{"num_hidden_layers": 12, "hidden_size": 192, "head_dim": 32, "norm": "rmsnorm", "norm_place": "pre", "positions": "rope", "bias": "all", "learning_rate": 0.00681, "weight_decay": 0.0}
Each number is 128 + 32 x the weight over the matrix's rms, rounded and kept within 0 to 255. Layers, rows and columns count from 0. Numbers have three digits each.

# layer 3 MLP down (transposed), 512x192, rms 0.0558, rows 349-373, columns 0-191
064092171149157136146053123148119143114105102122079096144157139139118161125119149115185156133128122140161091144216171145069111114112176144107153142127157160138111128139087096075059165106128144116148105149138070178121113168142160136143111087159106128178122122202189128082177133168084121165070154091157173146131111164151125139089097162179170102144137173152092135108131127031116087120085174149098172093209173126099181092184135129141117151150164146103139096178120121143148131107109113113115091102119140120103092194108129103150079077106141116137186127069190129107126133128077144149
104113149145157092207049142106096127157162174178141021059150143113105164116102151137158147122113132125143163124169108100135101135100142133075136127059158178105127145070167091188131125127162137151142148198152104089125146083147148143128156117086111150184110174132141187102119160134107060163121064104100109165169143149065094113122168171088174154139195164129131081147117113090140109137105166134171084142187110054122151111100157130136121122093105128164105132103172138149042092065121131097141155175071144164126138159116097120196110153131135099110184106136124110130146132101103120090
141132094147099116147161132127120106084176199105140125138143080098068102112063117199102107166140126129138127176149147123141150176172164116138168144097101091158105149068171077100133163147166101148165136185109164096122114114111129119133146108132153159198104098114132126127078097115149154140183087130125134179169108091120130117127088172110113122092164134098123161159154067070133157142142136126135126110083122158127140164076111135124184154079137143171163113112133188080102083136153052149145128124125172161048124158151090155130136139122112097112167085139013181201115109115113138119
168185141124077112107151137135175090124116113123124176074166105135134138072153101161162119138136097110132126116106101125115098123106073144124124109129132165115175118114163096111169124121142133128140127115126136110144130156116147082149123143095125071161123114100160123142099111168106112168114062145167100194123088140117119158146152182144070104150109095098108190107165129107132182158163135212093111112145134143162119079147087164092140084098140090164130134081098177106044155112087058109173154059108125152150162115098096123069085148126202102113069091187118133139107112117155123113
170138163134164122122056107145149164165125114082107171171093162113197154137115098153113093134114118182136075090126130166037121127120108146122172140078072165147195097158144090101131126143116124111129109131107118166120135142080145170113113095163158140132101116144164111083158135119142054125068072160072137066168137147151128111119101164079175149092119169168099059197085103127111094143161178103126127097180169225097118107115169153113136130124142215103063101135139115121102160090145120089156134035156107164042091054166108129116189119120124144124170104118106147129124158179120087148
177153068173112116133101118161142152104098171107128162154156144050088118155070154082168139093141196139136077091128100146139167105128187123132167136117129140082115094114115162119134099133132134102121214170134181167101131125138067110157134076109119136159090129114085129196148083074103104121097179125071126151143127113139161075084165122147110137119134128090110119083085122134107100132072071128093114096153137067123108151108058174125084134118087112149176052126152149192124174158148211116111057108111104108110163147110050087069098137116140146095124156125125233118128138138158159093
138204104118055095104150118134203190161089108121174119141109113112129090150146108090078094061144131135074165126204185174100097090134086158116113096169100096126085130163079132090150118154110143094112100120109138074195106151142134143053170119102074112124119126148170168112177137134117067170102207139143192128076163160126127109152090117101140079113089186104140073141132091062106116136112179136159135130113157172132111134109098152140163146183104104082133117119091118124125105122104153131107158094205102114072095119081066134144137092144105156185099159080148091092164205073156074076
153170139153114105097121111115119160151078135071172135096178109118153148133144112073135089135104111116109176194066101134148151130110153155135149126085146199125079155116141147111085153092074154039120081181109131156077191122109081123122115119150141113172177176170164185167097108112098074156121086154106096139096145117136121167159128123131146111156069071157188104113115097153073120168137042078096085068121135177121109147149055096169113142120125083159111182101181161136147163185079144119131109118109118118140089082119124151128082117154099134125116156156100089175107164128065192158
138069107153136123131158119098128115082157083088081089093142104170143116091155103107149146116089175162123118142067190184145126081166117116164203105068127130153173072118129185174095163055117207109192156091166128165122128132164157143135094140182114130146152133120113190160094242137093120141083092179126115100167082104127146128106101108153132184125128142094101066134148109133128156171151100127105091150165175120143097169163159128089127114142200164108158210143120139099104119180145099074071171124162108145123133165098099141166113127169129136055171073105144187080107148159169104144
170119100165083179114107129172176103153162126144140066126152045104122098142111139146071135140171160149177109149084115122203153152094093147113154141169100110123088133157085116087109167087139123141111142116088138139129136159080163180098151117124191134150153154123124148085116145078098174095113148038183163148164134147141095083065084130104107154132045169131126114122142154086147123094133079139145048137136083114139105082159124164086099167136151194135138132121153105136156170166144109094180148069129100152110131154109151141188132099117122081144170095140144067153088128150136144100
128107112114170071152119091154082131128133163134122097136177146130110159126117127127126143129107083101122152146176115103163110135157122090160131173146077090118152102121100167147132187154149190157136127194164128068116134070170131121128110141154167136126144151127094123118126080055119091072144118109082193120154137111173135164179142092195191117135079147203120111152178122149119119170105140149121144097130142102135132118126153115163063177103152125128143100124207139161170094141180132176178161102165181097182142101090192113165158185095197150131144088118131108122109134074138137106
116088122123119165141116119133180124173112133133091115101137080117141076191126091087057123143117143159067141073189090152099139132123096130189079146053147062136135148137157095090134141126095136130122145098173142099132082102102090037183112106124103145152184149128159138113189110176182147123129137122111112129107097171138147125145052092113097145194128113127077118154124102155139140107106131123069120124111139065063089160152097090179145168158186114169137125103124070170088110139160106104087133121153097122121088163121120165103157099175103156167130165128133139194146155092079154111
109134149134045048165113171102091089163126155117153085115124137076111157154175117115163096087126175108047170140126112162130138136113160106110055125161113144107119163166137068088118167156104124142131103130130125141158093138130135141086134164134122136167171102141090083141101101125145107148146133129116168129091101156091130127123120138143065141070142177117117146120096168182160092073096129162162120140157159087158057130098103153094124088106146098162164172071064147164146107129162147181104076156144111166098118132133114110161074118089135152175120137122135172149167217121209136102
112159142132133132180115185155136075127114181080146123173102080170118118156122162148129123163119080080099118127141072178077111119115143130128092137089152114127124103153105115104121128158135164092121186051094068106155118146107173113081129083101153119092116116106056164156111098130105112127120141138125055102073176084169112078177105081143109130162159112199162148143125135119140231135104108121108084111166099085043144110133161105137063081103152115189093155087094141102053124134139107115168129096125129144109097191134076138111115191078145133099128169118107108173118106215071194132
128098109082162167125149158083174199157077165134078127154134157128140115172103077078106146101105099133074139128104079106121164032143171114159173137100075152099169094106119151057153152114105138132123180145145179128129116109127106112143166153161097127088177118066127092100113139146100058123146127101094131100145141122134193102130138154084176132132104157105077132146076172166148140118116131165156124071111154098084151132097148167076072160149140143099096124099126156170081113116146076152125103124100156116132118077103119084144112164107153138164071097177142120150107157146115166123
170164131170106148142148117102140131061095150139070137138192178098121166102123137116145097171158097138169126142103123083142116134109097107140145160124128079089197049144106112079135159093185109098094178071122102105109144130065133169170119160116162098127128094121109110178160115173160176171105111124136117112094163150175140174176091138086143090085053158104164138082164148136135122132154115118101162137144066131132136126157146138158148116172117073153094092110094088082112154108081099120135117082156080122181086143105096146115106140115097111097100090138087157096166075099155147168
186147108180178141114172149126085090127130081106152116161142164128110095169183133143094128130131115120081184070174184142109116113082127104123159130070175098169151082113113156120077111094128137115117072127128126064105115174126127147144070107160115113141176127133102165101155108155181181182074130114131128115121162123119080135159096107143098145136120118125052155162100141122164125130122117085131175137132153081161100178080172157125151157136105156069122126179070119150130184156170176114155159105117166080123054113067073117124075132157142151124143116135142174110135166109075171082
059092137129094162123151138035143117125147126122080125174120114144148100127126122081109124065112119120152086149155125150186134129135097153112174137093099143131210083107146148113178177083142085149123152120106146138102134191095131113172082154169147094165149104132169134171128109083185158118094147109132174125121116149089149129088143159125161078158089081148139056095084171171095127081075170114162117157143063069062094147129129114141082109136148125155107131112120148140172164146154175069174153114102096152163147040172109144113154104176088108172123099091129138110111180139122112140
138127167118145156147103124095117080125120125095121061109161130122114176110107124170164113174125096132160147163120095141126114119138153094117157157116051039125111103150138182162148157153107139112162142132187138092103104155123117141129029121158178139147115146143057124139170169124142167179150131127104132104157083149174164085125165099191121136142142070190101125106176069132112106138142122118105081118079104144072182174129206165176115181139206154100114128153105154138062107144108131137122133063149155103104113140218121084145120164195091121122114086089103194131106139109151134103
113096147099130155103102130193171111173129106118063177132126165202183202090115066145137163139148095115179145113121157121113129102157137081146101105131158141163140164093126142199139141125157148161114132183144123120149119129096161096084120089102146111171091098089167061149090135106144185163167141104149132087165098120138164123151154087130083173090188154139130064171147137129130184121098112123128155143181145144143166109122167073124148146084085092137132125170073142103165143096159138127123130082089164122126076115124088058116137147169139063120129152153108150133130091107168090159
147098143128083108118158152153172094167105144123054147183140158157117130092112177192122126130107169169143147073056130211163159096146073102130105213126099127121116151088124057132104109123171088147096112183136069113104093136094159158118126143144132178135107051145069178125097127103122104093142136142149136122160157180129163099113080114104151103118135102163075121094102132133143148080120130108124115090154136144126146179192126101132161174149088142113102165163147115182129102146123152088203199133211142132112112182118170138151095094130086094118061103094088163159157119109143136157
131135124097092171159133146082141176129123131163081138158157131137096109082099093113132138062054136152153182122148103174101123081140177077121149113090143105103054170148139059098117197158115174148125088093158140142138065150103123108098105111112128127108159113106133150218112136180170153108182114109163188134166117125092128152114095119168102124127059140094137084162116069179101117119139156092108152123078094150092150076121135087097135140088158095153129129084129189111068162157098153088138194108181054121119077140144178126118090112142126100137096167107102175141175090107134139122
088154185129084096072134172155121125195171128071144118138090115179156091100133145104117126130173106145159129136146105156112100114111148146116118133172119138110145126096113121120140171151163130177145141179108106128174079133121114137133139113126115084087072087085095100134065128127139140155165140097114157121051130144165100182164133116134094133106108090172142017127168087118163157136163177125116108153094109104079159105066093104120098153163160159091251192113118074142142174151098121077104213134131104129174144177136144118186135170142119150146162164158107163156104154166108153122
132153134161094114147167141122133156123151142077126137165071166103151168094079185148165098075143122102097093122115199150130132157103096169149202148099122075123081156140125144117096107144082175080106115142091132149156136100122118142067114119123117117171087145139155134117089076132131129057063161120111161134047108154164116095161133162100072125151144043060115118218121132141162096126116128134174153154090095062204078143160161139113133112137102135121120142180136110116191178138156148142102181148152095115189154103162081206120148218112071156122104081149120139160117126166181137164
120130097079165097116149149179105126108160146174117119120115139088105087119106151144105173125100082134136095152170123070137100136141080100153129103149164132119088115108199141112133158130162141107132085093042166164148137163088107131095129157176138124142150131185136104172124130101115070182134130187123104116133146112141171105148126110162141125195163220099133160157056146171092086071195094096121119189141103124131162135101115159082121123146118068097146138092109173149110127148094168101146093105126079146166141102147083159091102067148116129142113183081160130110132048096132119117
# layer 3 MLP gate, 512x192, rms 0.0573, rows 350-373, columns 0-191
170167119108109101071157098132109094148113156066142234178098137129092097174108153149118139153108140147088154089143174064091161095153122168085158092148113112168097088092125145087117081121115207145104097094099116139145186164128124146129124131155157173155140129133139075125125129123146147168078136105112099138104120119113149163133127117177116084117091148124172123146101135206123075048077136133117102151146138098156150145141170084113191134169155104095112115096143092096193084130140111107175114114132133137125140125102132118101091100137133146134151157135163128159122124142160089167
151124116098176153093100144130119140120089068191101103110130109143100148095110188142172084118119203118153118113149224188191073124073099129161141126092121089149154120167114151162141084126143101092176134121194088111105137130127064169097116119052133132116121102096152103124148133171099034164120112167100148121146151180114178135176152113132161133115079097159111065099096168163126113113078101162132140106108103114174167046157123132133149185167112088073124091102100101123153143082072119039141120122149151076111118124167110151150076076131168188068066123116135142140102183118172074136
168108072174129113152144106116154195076121134066106202134148109113148109094159129111080149129176117133165100134127138110122093107120146100106146114129155126184154093109129182138168157120171113124128060055121124148132156119115174101132128130095123124100165162120188132151107115192140158125101174091136145085099145127097134166100144151081113084145141101104164127156082110128123109056182110131111146163188128096143086148079183098166093090090134148139112180122131134062119146151125133150124097159181110100113088172121176129177124126114115157136130133078113118250100075138161115132
123202170161092079099116063147132183164139112096132095180102162090127145213105145140157094127148071099166096127181099116101167123065105183112129148115105102160140122161159136099139140149153139126175088115161078177135118134176108156109097138169127133108117110110167090056142067155158083140146038180097161114153180128112164102135039152111140190141148127128105079181084140141072158130107139119116081139125146129130083183097098204139043164105134207108150081113162116121121198123104113175185141124174147137129076127142181098131179188118146130134144145158135152113118155127153123137
165096063111135107110148129071155092114122123159118148113130109098138116119118143145155129136156125049079166109095152171080110091173172172106145093129199095166126166114173142179184131157115176122144111134116106143223150146115133125083077134087159075117125103184182101111098105141127090105106156164085191143135091101128179111102118119101141143099178125104116149098169169103161112148167154100118147152125130171134163104148157176119144136125142116145143093168160119175117149126114141142102102165185127127112120130141159065078122155104087129075173146135107142134224134122071106153
116077124155084134199178134131126145172085137149159098107063117098142106073083160127139142182125174119200141172123079147114117116127132120122173058068071114117095126110119122104094121063146121147156059151113102137095097125142139095126142168164164116116093152126145142194123087146123096118136156155194124144101097154175105110082091093156186144121095171114109137109086153129128110121138072108189169135040108068038107134093143064152091075164093117089185114166139118157200153056165105152128089129084134166120116106114165111130108122155112122161116148099162072158101102122135174122
148107109131105126123180113105095117046168113122110139100123111093131121146115168089156166134105082150193160177101146163168143168160096134125179146131127178110181107092117121117085172136151081148105159195119048125103109151059083096153128135117136143162074155078151168151157132114146119089132129088139163191192116110133140080109095109190158118106167097202134091144126123129143141092172064116063138160095113085131111151163171106096094131122142100088134118175119129081122101145115136187105144174125114086094150115118110111179150168036163106061082166092074134184094112145159143106
146148185096096172132141124210158151113135099113086085121090140105146130130112122088158171185135160159098204157035070042112110166119082165140079180143123118130113165131081186116115114167105055110099141058143145068130114118128125172187158066112109121087127119163174098142162068147133083137186160167160137142124135144133176159158134109114155145186090082104153085153127113127158126148134149073158122138178175107113085108097081114143144177179125065119076082157151118135154087142108124154122107109112153165119159160119141154208140159087148094101116112098162080158121163131109094077
147140128121143169098090110087120147201182025098178137188170149122115149163119114148142145155158087117143071135119153101133157106143196064105134128127080121124088110111114112123115106113129113124157083147149202149129134113098116167101149106121143172138171103173079157136151072162154191145136146080153108183213144133128181103148123074105143184155150133186147115155158122175088138117071098118101166147098146153064047192182137155104177114111077103134153059087117124144170159154127151123104127083159145115140161154105177120150097072118162058091107087139152097127162133192179171123
106087128117104097072145127106140146147148105133158101090188054051166123152167141132136163113173099161111132186139110170147148083156150122147131110113103121134138065148143145155104144162138119101145144113138118176163124149132048103119191116148099123139170107135150178139136143064127127149130100137150146166108124109128135108176076152100170162202104121114185118132107146143138139191103162092142124126089143133124088101125123194136088071063090142138096159156139172082145093124152134102080147139111111142119096121079128150156057147154172118130141130105135196118133167133117162140
135121143149112162104114134106140151124115088106116075112092132164107083073131182155106176142136137140205136151095084136081149156175105134156106125157141130152137081096142079102120061157132135150162119114129139138155126124157098131048075190209135091063066137129158121141095089158114111137140125164097148123138166142170102118139136144062165104117127126078141060099081119102133114052153143109116159145138102150125128097116151104093093125115099147107101123116172149160180121073091097144079157117108144120140153150116147107177016139111117084134131068113098072092085126089186123155
141107120130117176182112121141140081180068134118094153093084129127128153106182099117112134169141062115169122082081139124119104125114104161070188128138117115151132153151186172154109148148117167097078154099151153085130130139097122129170125183070101100131113104142110169145169130060130139126130082150065098134128128097106120069160122137093169149120147165093119084179133173055056105095118187122133155131111126121156063123113102118187080178224099136131076148143126110113112141089106114117080119088121186135129096129146082146145105122112073137170134102130100218178156065146099095166
114098127131178130085166123163118132162078120152118077084127153110141126116142152082128037159137140102155133129108188040118140155158141155122155084203082157118150061150176148127141127147076147081102102128159160131050135137139123160142175138149133099162171157126155128130138137142124120173060124070166204154141167177132169092151099136114164075150116097113070159060156106153151150093133115188164129061124157147118117144146159087095144206168132114097113092089156111085111105121085104131157192129093165151142076101129168110188125155201140133141124114049117109095107137123133103133
126144106173143079124085116103138131094181164153077152107174097110132159137103150156178132165131153126110159100133128086158155084170115158088123174126164084084040154172173067156142060125120163136097154133094144165138199139118112223187098067133136128170112103163111119172117120109130129092118128155122116149093124109136088128128139157131141117163128123156114127142150132142124173129108158120099080150139144173158090139141134183186140123106148096165131125120117160143109177182125134096134109127149098155096146139052187120176120134162160121062141113129124110109147128129133148162
132173136125148144194114147161143124164120138066114094140070158150148186130103193094138129133137178164068150146140134174152114164184076184168059159122182131085131215137139136138175085108129124105127130111089122163125120071122125159117197149117120150118179127167142050086118109189092106091124163137095121177119133126057168107173085142159178155103135134122115084110136096134141128130118124158098123203163146092162148167132103117139132106151179150137108168115145155128126110133109185152156112089107114168144107150241124110135103125088182120136140172122164114124118127102089115139
125105165092104117154122142122116086155074165133109120096134123113185132111122205097086145102075142100114119149136098137105106091079167159147169109148129099159128071147122163138117131088128121083121094086081190131154136180142114091166155100104163097167192163163122100115117143141139112124161100139126139143126147175122147144135141140105121206085103096137143136163120113186140064166101100084108083156108112081137105113074146125135060132062107138120138185133109105141131121168132135137121177161119089125119131128120111166127130147099127086143161143141149142156116085098130174152
135161113142147073136177175154135065158070154127132093170106171060173131117136116169072134100093104127141092137164142151151127119127195148072157142131184080128145128212145144071145089080136141097083103051084063100165149109172112104192098130189131109121148122179101140097158126122147120141142218149140188086104114110089139118090117135088184091224098139171126113081107129207141089107125140115149179110075145153162099170165176130133165143144208145114133104156166156141100180105112153095082218140122132121076115097141085170128160176090138110128121132129074117162088120136127090145
118097157133151134201175127111119097148169116126117088163149146104174158058117113131137157151155082134155204144147125139150111091110145126092110117100107075120108104160194158149192141134154089121111148127169149116133179089124118102162135155157121137116065145166124093174171110148174141176172141070047088138178111125121107140141165170109121140171081160115147148105141128123203136090120121138145099128082089179194114133135131153113190166110170161183080164160167186103107105135119151123104104105131193147066104118082149124148150177217101118146132094144160116137141165230134139176
180141207127144043111112107099163141089131089135125138165122160164121167119108077140179122122059138130112141127073109121179119143135140144134082108080076100183069136127141102097143116127147106119106128123117139123110099110142109122173094160147126164105172126115083110134110135198166152120075133152177112089118065139116202115139194156143127116161167145149152138081156143067107144174161160160120103080066093153112100119078160155117143120092116136095122162128163111160115150140141086123113084105091147133063100135160129149137112171150110135075044137129124118125088127104120089148
134120113150057160119150136080101192099146092141103107202115194122126132158146123141118125129109114084125106095191111134158158181143114114094153101138123123148089118105070126112161154152159141045134161096162175102115154083132132100102127111126182121090142141162145094110099092127130131135113164022084112107098168114130117171126171128095115110193175064131115160123106139119047190115163170128182080126142139133122088172104121167137140139129132169113078097093191155144129170145153202129137146146156107109123101147184174066145083150109142128099052146106128124128132136068100137108
109098143130165079114112174121088144120142111060116144083135098115135148108139111135137177130129137086056146151115158173152136139122191137163127114157162108064128113139108114147148135113046108183165118140086124123049123082173108106125162087134153123121088161099096132181113091197082107122141099150135157076124152186120150157069181119120138142127130125102129122137117163126136114162141122114096101128091135099149158142131186153171137137092212117160135165122154115173122100203156072043125110081108160115156155147142139124132148060129116084096184149079077187174171133078101112153
101119115072116083153093107103102166121114173099094172178171150089106090210070131157091094121099134163081148079160173111124126135083093102098180155152091110159126144084081145110089095120099141122127161115109152173139131091074156122115095131060089124140148117166141155086096141105136124204088130093135093168111099163126165149150071074110086134125104134141138131124125124108124123168082151190146140112192123107099095124094104151076171144177142134066163099155154104110155116122255181143091093122098109125128092155097166150119179130124089127159105124172196140137096136171117112078
158218117086104164134101125164092156074187158197103148082192093150112082135171186107094142070117090114126175156210091124153149151108137055144149125142137194099110154129168134155149109141156088094096136097158122154170151107130128129127082103103147121083191108157157203143158179145137105174185141099150096102167123169070187128135108137147106132123125096130126115121136176107113116068147163125137175111121117165054125154128129110080152177074131129107107167164142146175140105153132089182103124047145157100146118109196121147153117126087136084117079116109134165115173097128132178048
139183159157058144122112085103134173172154115098120104135091121084166179121137129130111132096109060120055140151122113154127105207089096060164128144118171115131139159120134117187152119149098109140097045130139142146157136130105139098172107141111144129147152125087071120118101095153181182127140153112111116152172099139094085146126157108111118061121070148129136081153181069122142109183131113205131147124104087102132169162142151116145116142147129118117077086134095114137110128100163158217091145132136104077089177099126195135168113145101175123197090135131154136120112194188144171181
# layer 3 MLP up, 512x192, rms 0.0543, rows 350-373, columns 0-191
102109110087196142089125135118144153146106131145141120092122136098118176078158104132135099164118083155030141132081182108193099124138113119092127100133133088136191134143130107132144113156108077104047163141145097145160152136113129111156186112123173102114167102102059136050130139152152121172114123155157169135094156145105121125154123157090125112189117139054173101121150129104133086135110126145098114152128188074088145051107103114136082140134073107062154137137163145115145137142069157135113166135115153104099139151116159071100103119183098146185168116186163084173114179177094088117
106104136119138098136090164152093145173100097142104135115126118131118145083166193168192082152127160090061072124106122153149141136120166143120066088111111173168168109157145152150098137100080098162139173117096106082129129162118128136106103142146124158063098157073114192168141077091142132138078197120141104145138170097139134123040168101171121086139121143092150119092083135155103133116120112159080139122146118050121107151111121190163158080166168139120048135152097042148150117145102142142141097131077100141111129127090116084104081080096149146121102173097178093118112117122079118143
113135100168194134163150137126109068185184107097128135114147059113128129101160068168159136134123108151153107127104122184120115115092129063106176142108086173184098138185152141113084133093149159132170119104164092169120059105173099139112112127072132141144107148133185142156089107182148089091138120118095139181147058083044099131137114175172183145123081114143131157174080123137169106110198118194136176136045155143078158220128197174093114155167108097125144155080149132122187114079140177087106127143069129152133162130173117187132156158182147137126168116126140128145130139135150180121
141123144116126158055148133146126141117183112174107106142138119138138154107122125190123119114126110072133162169134091086118119143144131158156166109154100142085195134113119176138155105074195126149215106144129128195167121123197117114188130101119084132092140143121117091147167076144082118087130099100145109085143143151181101082092147137124161149102123102113182123126154040090069081099109163148148108099118067164145097116126129125135150143112159177089137115100097118148094083127176140091191129143136127134119085069080105110109176130136184133126098178145089089141102122156121097059
163156139094139094070159095170137100082135134113156099120117134081119125170124137093126077159099168112075129149107101146077171130147122117174133170079097101095138108087161114135103105082108122158088151132163145120138170114159105138230108156182125064142188163153128155107150174106141158105123128114081066098101150108088172077108177105158112073143133124129120121144111065132184174154131162095108164081122114121099119139099099122143095166100116146154087129161122178147125206181180124087174121115165106125216107107099164084178137027108155114141098133093150157143117107083179160088
182192119136113100122168084142106083181080070118151133048146156086096074157154124123089152169090118079153120195159099086106152100107149156153163126104079156177108117193090200123146131135113115190164132116139078188123109128176087116162136159134106131118109098180139184130162099161126190105181109147103147155166197188083079113147173136152174121134127106118079092158160157156139129132161117186130111097104118115122154120106115122091100117126139118124177136173104135136106069122124142138151149135092111158111129146140172068100167109138090168134193144106056174134136139148050184182
133161151124132107166122119134145154150119151125184164128094112115107139124094111108187187086098117122142107138105107154151056153151070112133089163151102150120211103126110136197163092127143140116093097121102077179100132113156151086152169153130127104193143136125154098144138124155170150144115108169163109137133104159104125092172106121175153118105123116139204089159150137164111074161121142136070146079170123130106112220139055166107204143090142145171098074144129089090123083149152164111149084123138080116118138137120162073105144150138100123148160102140127117096132144110143138132
137128126085131163068114089110139172128167063142060147091153105142131096125136144133183166157044115154117145164098110100120106111182118168119158085105170148134139137156100112110168115100127122133148151097114188118138111139114163153151168196142133096092160198166089109122126189086129131119121132128034185163152040139157117072147109174161162155136150185142132118057137121122093127130148146170165148092127144126140070192142132116112114126221082147137080108106119105111105074122179105099153185151130101162160114149116134079089099114106125121157120153109158119141122118164114075098
100137065169124183148163138165152068165100146120129108071086188135080103116099115121114131145141114069184126145132140103134157130126092090087080056120135104153154053097230109142121109136126118126141139169134116163205133152054134192179104156132121152143061091140096114127103137168138055071082135102161107128168158081055163121115111098141134194131213161110167202117107097160115124076175122163145121189085162101127177140131154086080111069156152187123133164128097129178081128072160134179129164119134048169099125096093157169086127089159133116155141160124109108110170108121153194143
104205151146160212158139068165121092175074166141157060102082095108148143112122136080045127179177105129158189136147120143148157075129128114135094078096187117117162159159131084146133131120170116142074086075127102075137115119092111117163161104096134095101094086134192146132160146103087164141100172127138075045096078116124062062137138132162133131137132139080125153136090107090082102116143054093111166085144156138187073096142089151129133096171165145152132137140133158119123149118133166124146093116095039141125098113149173151094132089115112137200164122143131133129121134159112142134
110112104166090106186137115135059129195159117089119131121082148119065172138193168140132118114145146132130163118117146188177082100062140139132118124110173181120067098155084135130139089200104118155075133160148183136153116094127224138099130151171131159108106085077117153156108112150091121073196138108151175119101181124169084028100123140150091175095065122115142085218146142141088135123078132122164162152097130119108111155166113169130087095168142106120149100134147134130117126126157130143158131170131114131133197127148122123110080176153105122090164107125120107162105094153115156150
095090104108137165136170202165154158109123125123114111106106127120112147073107097132127127159170103081167046143174108149202085139164147114097124122134119164121100154121160116102093143118202144159131135130089126152200125092142146152130138139093187129129097150114135125129157186120196126149112172177104065094116132179112112133142121157144115076196144118101108106063143146181079167147142180103109125115088134146169127096142132121159185105109141076153169117116095131177159055172169125099150133168167131085178116077092108174072150151103178123131155112148106122096102137099123111135
058119157173191112124142128124089100148107122087107152154111143205144085157119161134080131170123132120114061136088107136129133172133116178142127076136128138125111159150116159135144116101169172136128184170104120087153099161151098091147106117127150104160109100072140157119144144066091145153139097124123148143129111088147122112136125081157128103079116160096147152082185122169106142111069156151085098133135132072125167143085131075157098112157171132112130154147120116089180101095122108136188120179130151158105087194124142187143081114136205092143120217109135083140115118111115150128
101127123125103102132157162162158090099091093123169107115131126220146137115136116150111149131110097163146052156078139101115138126118138135133200127104128121049135170133137115203154109114033146172102122131131110062113192141144151145119111104127062155158144157116103187131128089176157127164140094163097093140184105164142163121164151104174149119103093140147099101132166128100172136038140101084123146145114126112137141129167184104173071131158131099214125170143120161156188140100089131082154158103107134141127171141204194142115141115133075106140130099133149176120089161105107135108
089168138165156129081103078075139146106120133140155158128118096086116155151103102129141085128126099111109151139119097165159176066142194092146188146122150165135088078125144139121107137178103169126117173122171128159122101109182136111132155113142122134109127181079077153128149163084073098126080154130151121128079124089127127144116096135113137123140086137131139118103124147163147112155150160150138052127076091159129081141160145100189113150101158156137117122090148102112144155083077135065128120102164082113126108104089157156182152197111195127132069075097155086080129122139122117146
144173120146144141167144126147115135132182130140122160152124180110123083133152160193150149131136114123104131116121174131105116132156090104118106169103158157124089132166093140141096092157118119129142125160161161192162132155101120111138133133085146095071122176109095131096145112172120075144151225123116165120166147104151135119196110156109142126144148170083071142072157128134129080163144070140170102159083107126192151081123146176109146141129178140169129033146104131139095138070087188082106133102131167101151114054105146122086120101114121155165140097094095102078177107116075123101
106125128142124088130116147105143109095143201107166119146094131083096111120149179143109160192120088134156183147123116084176139120133091117098122100104142074168129092104136174107086137105117102136090146104186101109143046117083191139140171124096086126118142170141110144155108127117113159163092107109133125069163158132100111131118137148134093126131111133143144144139112106144098118146105143144138122158069046149147132133162104159133151098151131112106100172163141101181164235154075190130100083101104134156132109100100114149053126167186118203188071132126103087083141096081127122109
159154198145149100097108223097122060117123146150149121104101164150105148110086129060120094131094117075109063148094126110157086172113141160161124171122128136111174111141134164155085117084133062143115114129162141129145156118137072130128141144152118088102099103147118165166128102103151161100125129132091151134174117180155108132146119171141108070124090078102106114107158116167118120116182103144055150174057178157146156145157108132103101159127107144138152061108165098129148141167141154125061118171136121118108128070165168128121126078145103096150097167166123136126106143096185112120
119094133111101104142172127104085162083057079133143134114094066133066123106142163137082125087123141090142104190132138135084143138117105104044135118169119085153105097115134061174080145156110101128120127106154117160129155154081099186132117079124165087151085120179146136180121070150113147105177130130092178128121176133059173130142116151102127091159121135044130109112163112123144145118086090097130113139148129137099125134088149146083093106099118148184099099132152229096112056126145104125116110111134107120160143104150123159117117121090111177150169105099129153121123087101106181143
082091153125154132100134149108116129118111146123106165109144071124135123102078192121142176108181102116154122106118136130125154096080109208060143153100177125171124086071133108134118084170117103115138127177157063099124100167130139141148146141154114169155132102119138137164160157122135091133188121122206103156095107125124101099121131141076094077099079111178085150113126108143081127097127179118092115145105044169155076180117132085146178136139162116139128144131139165152137138117115108090176139133209093149136111154151125203145184122159083128093188132143166126183150127133103136121
140133145152177102153083142152140127150149140134125153153100110097066183107121070118168143182144146156132157118154098093115162184171125196140080104129081076129117088122171121102161098084120185104155157156110127076154057113111131106175168169111114119137065137168126103102125140055177159161181154136104128169101122171076136184150179114144119152120091140142107126098128137132106148094134105070166083095121098157132127166082162143111156143138167160168191137127106159125142127143180101194166123148138136158085144112136144107118133076147133128148078130083160151130145170134171138135
149127170059122109133200115153116144108151146199125114170140142114119126196169129137216133169144092123123090131072110151102133088038174148090138123119165154068162173132150098050089104150166115173123135129112113094168123162123113107140189088147050070131136124195122042038102110156152133110142109133133118133135136181111126174120131136090119113198105097144119123155096083102160175104187118149153087142079130090092192156121133120158131127080057181088122138152106143108148140157092110022079148131171162092108130112142125180100100116139157096142066148116125122102159114116160114114
092106094109104176120168200175077087092186135089106179126171095121144109084206117122151132084101083135070089119065101103156146155194051112100124190149123118198149110072163140137123084121129100070136190135081109112139140111103105098167084075110107138142077158112162124131141067134210195078121093126125189129087093149137003163129150125144115089088097105063136110090176155173120111093171163098063142237161167135161082139156166140085084100144060123117109178128109064174140162174146113111069172028126195103128075113084145148151149120094167146117164120108135120089111199153152104136
183145101120113102095139119113116151141170072086163106110146148115133132128092013174105091069099109071108168121067078091113144105178190152109106115114099132129118106131134129135178103135095136109145143148178086132105109105121161103145123096111098132075151083132110176057108101067063124113119131125140115061085109090145093131138127159089097179080138122143144117152173135123174167175091186147134110090079144138109122144163097120151079119137174102129116104101096059112108142083137115109075160085199118133079141106142111115158102080144148121123115104165144113176154154138098129123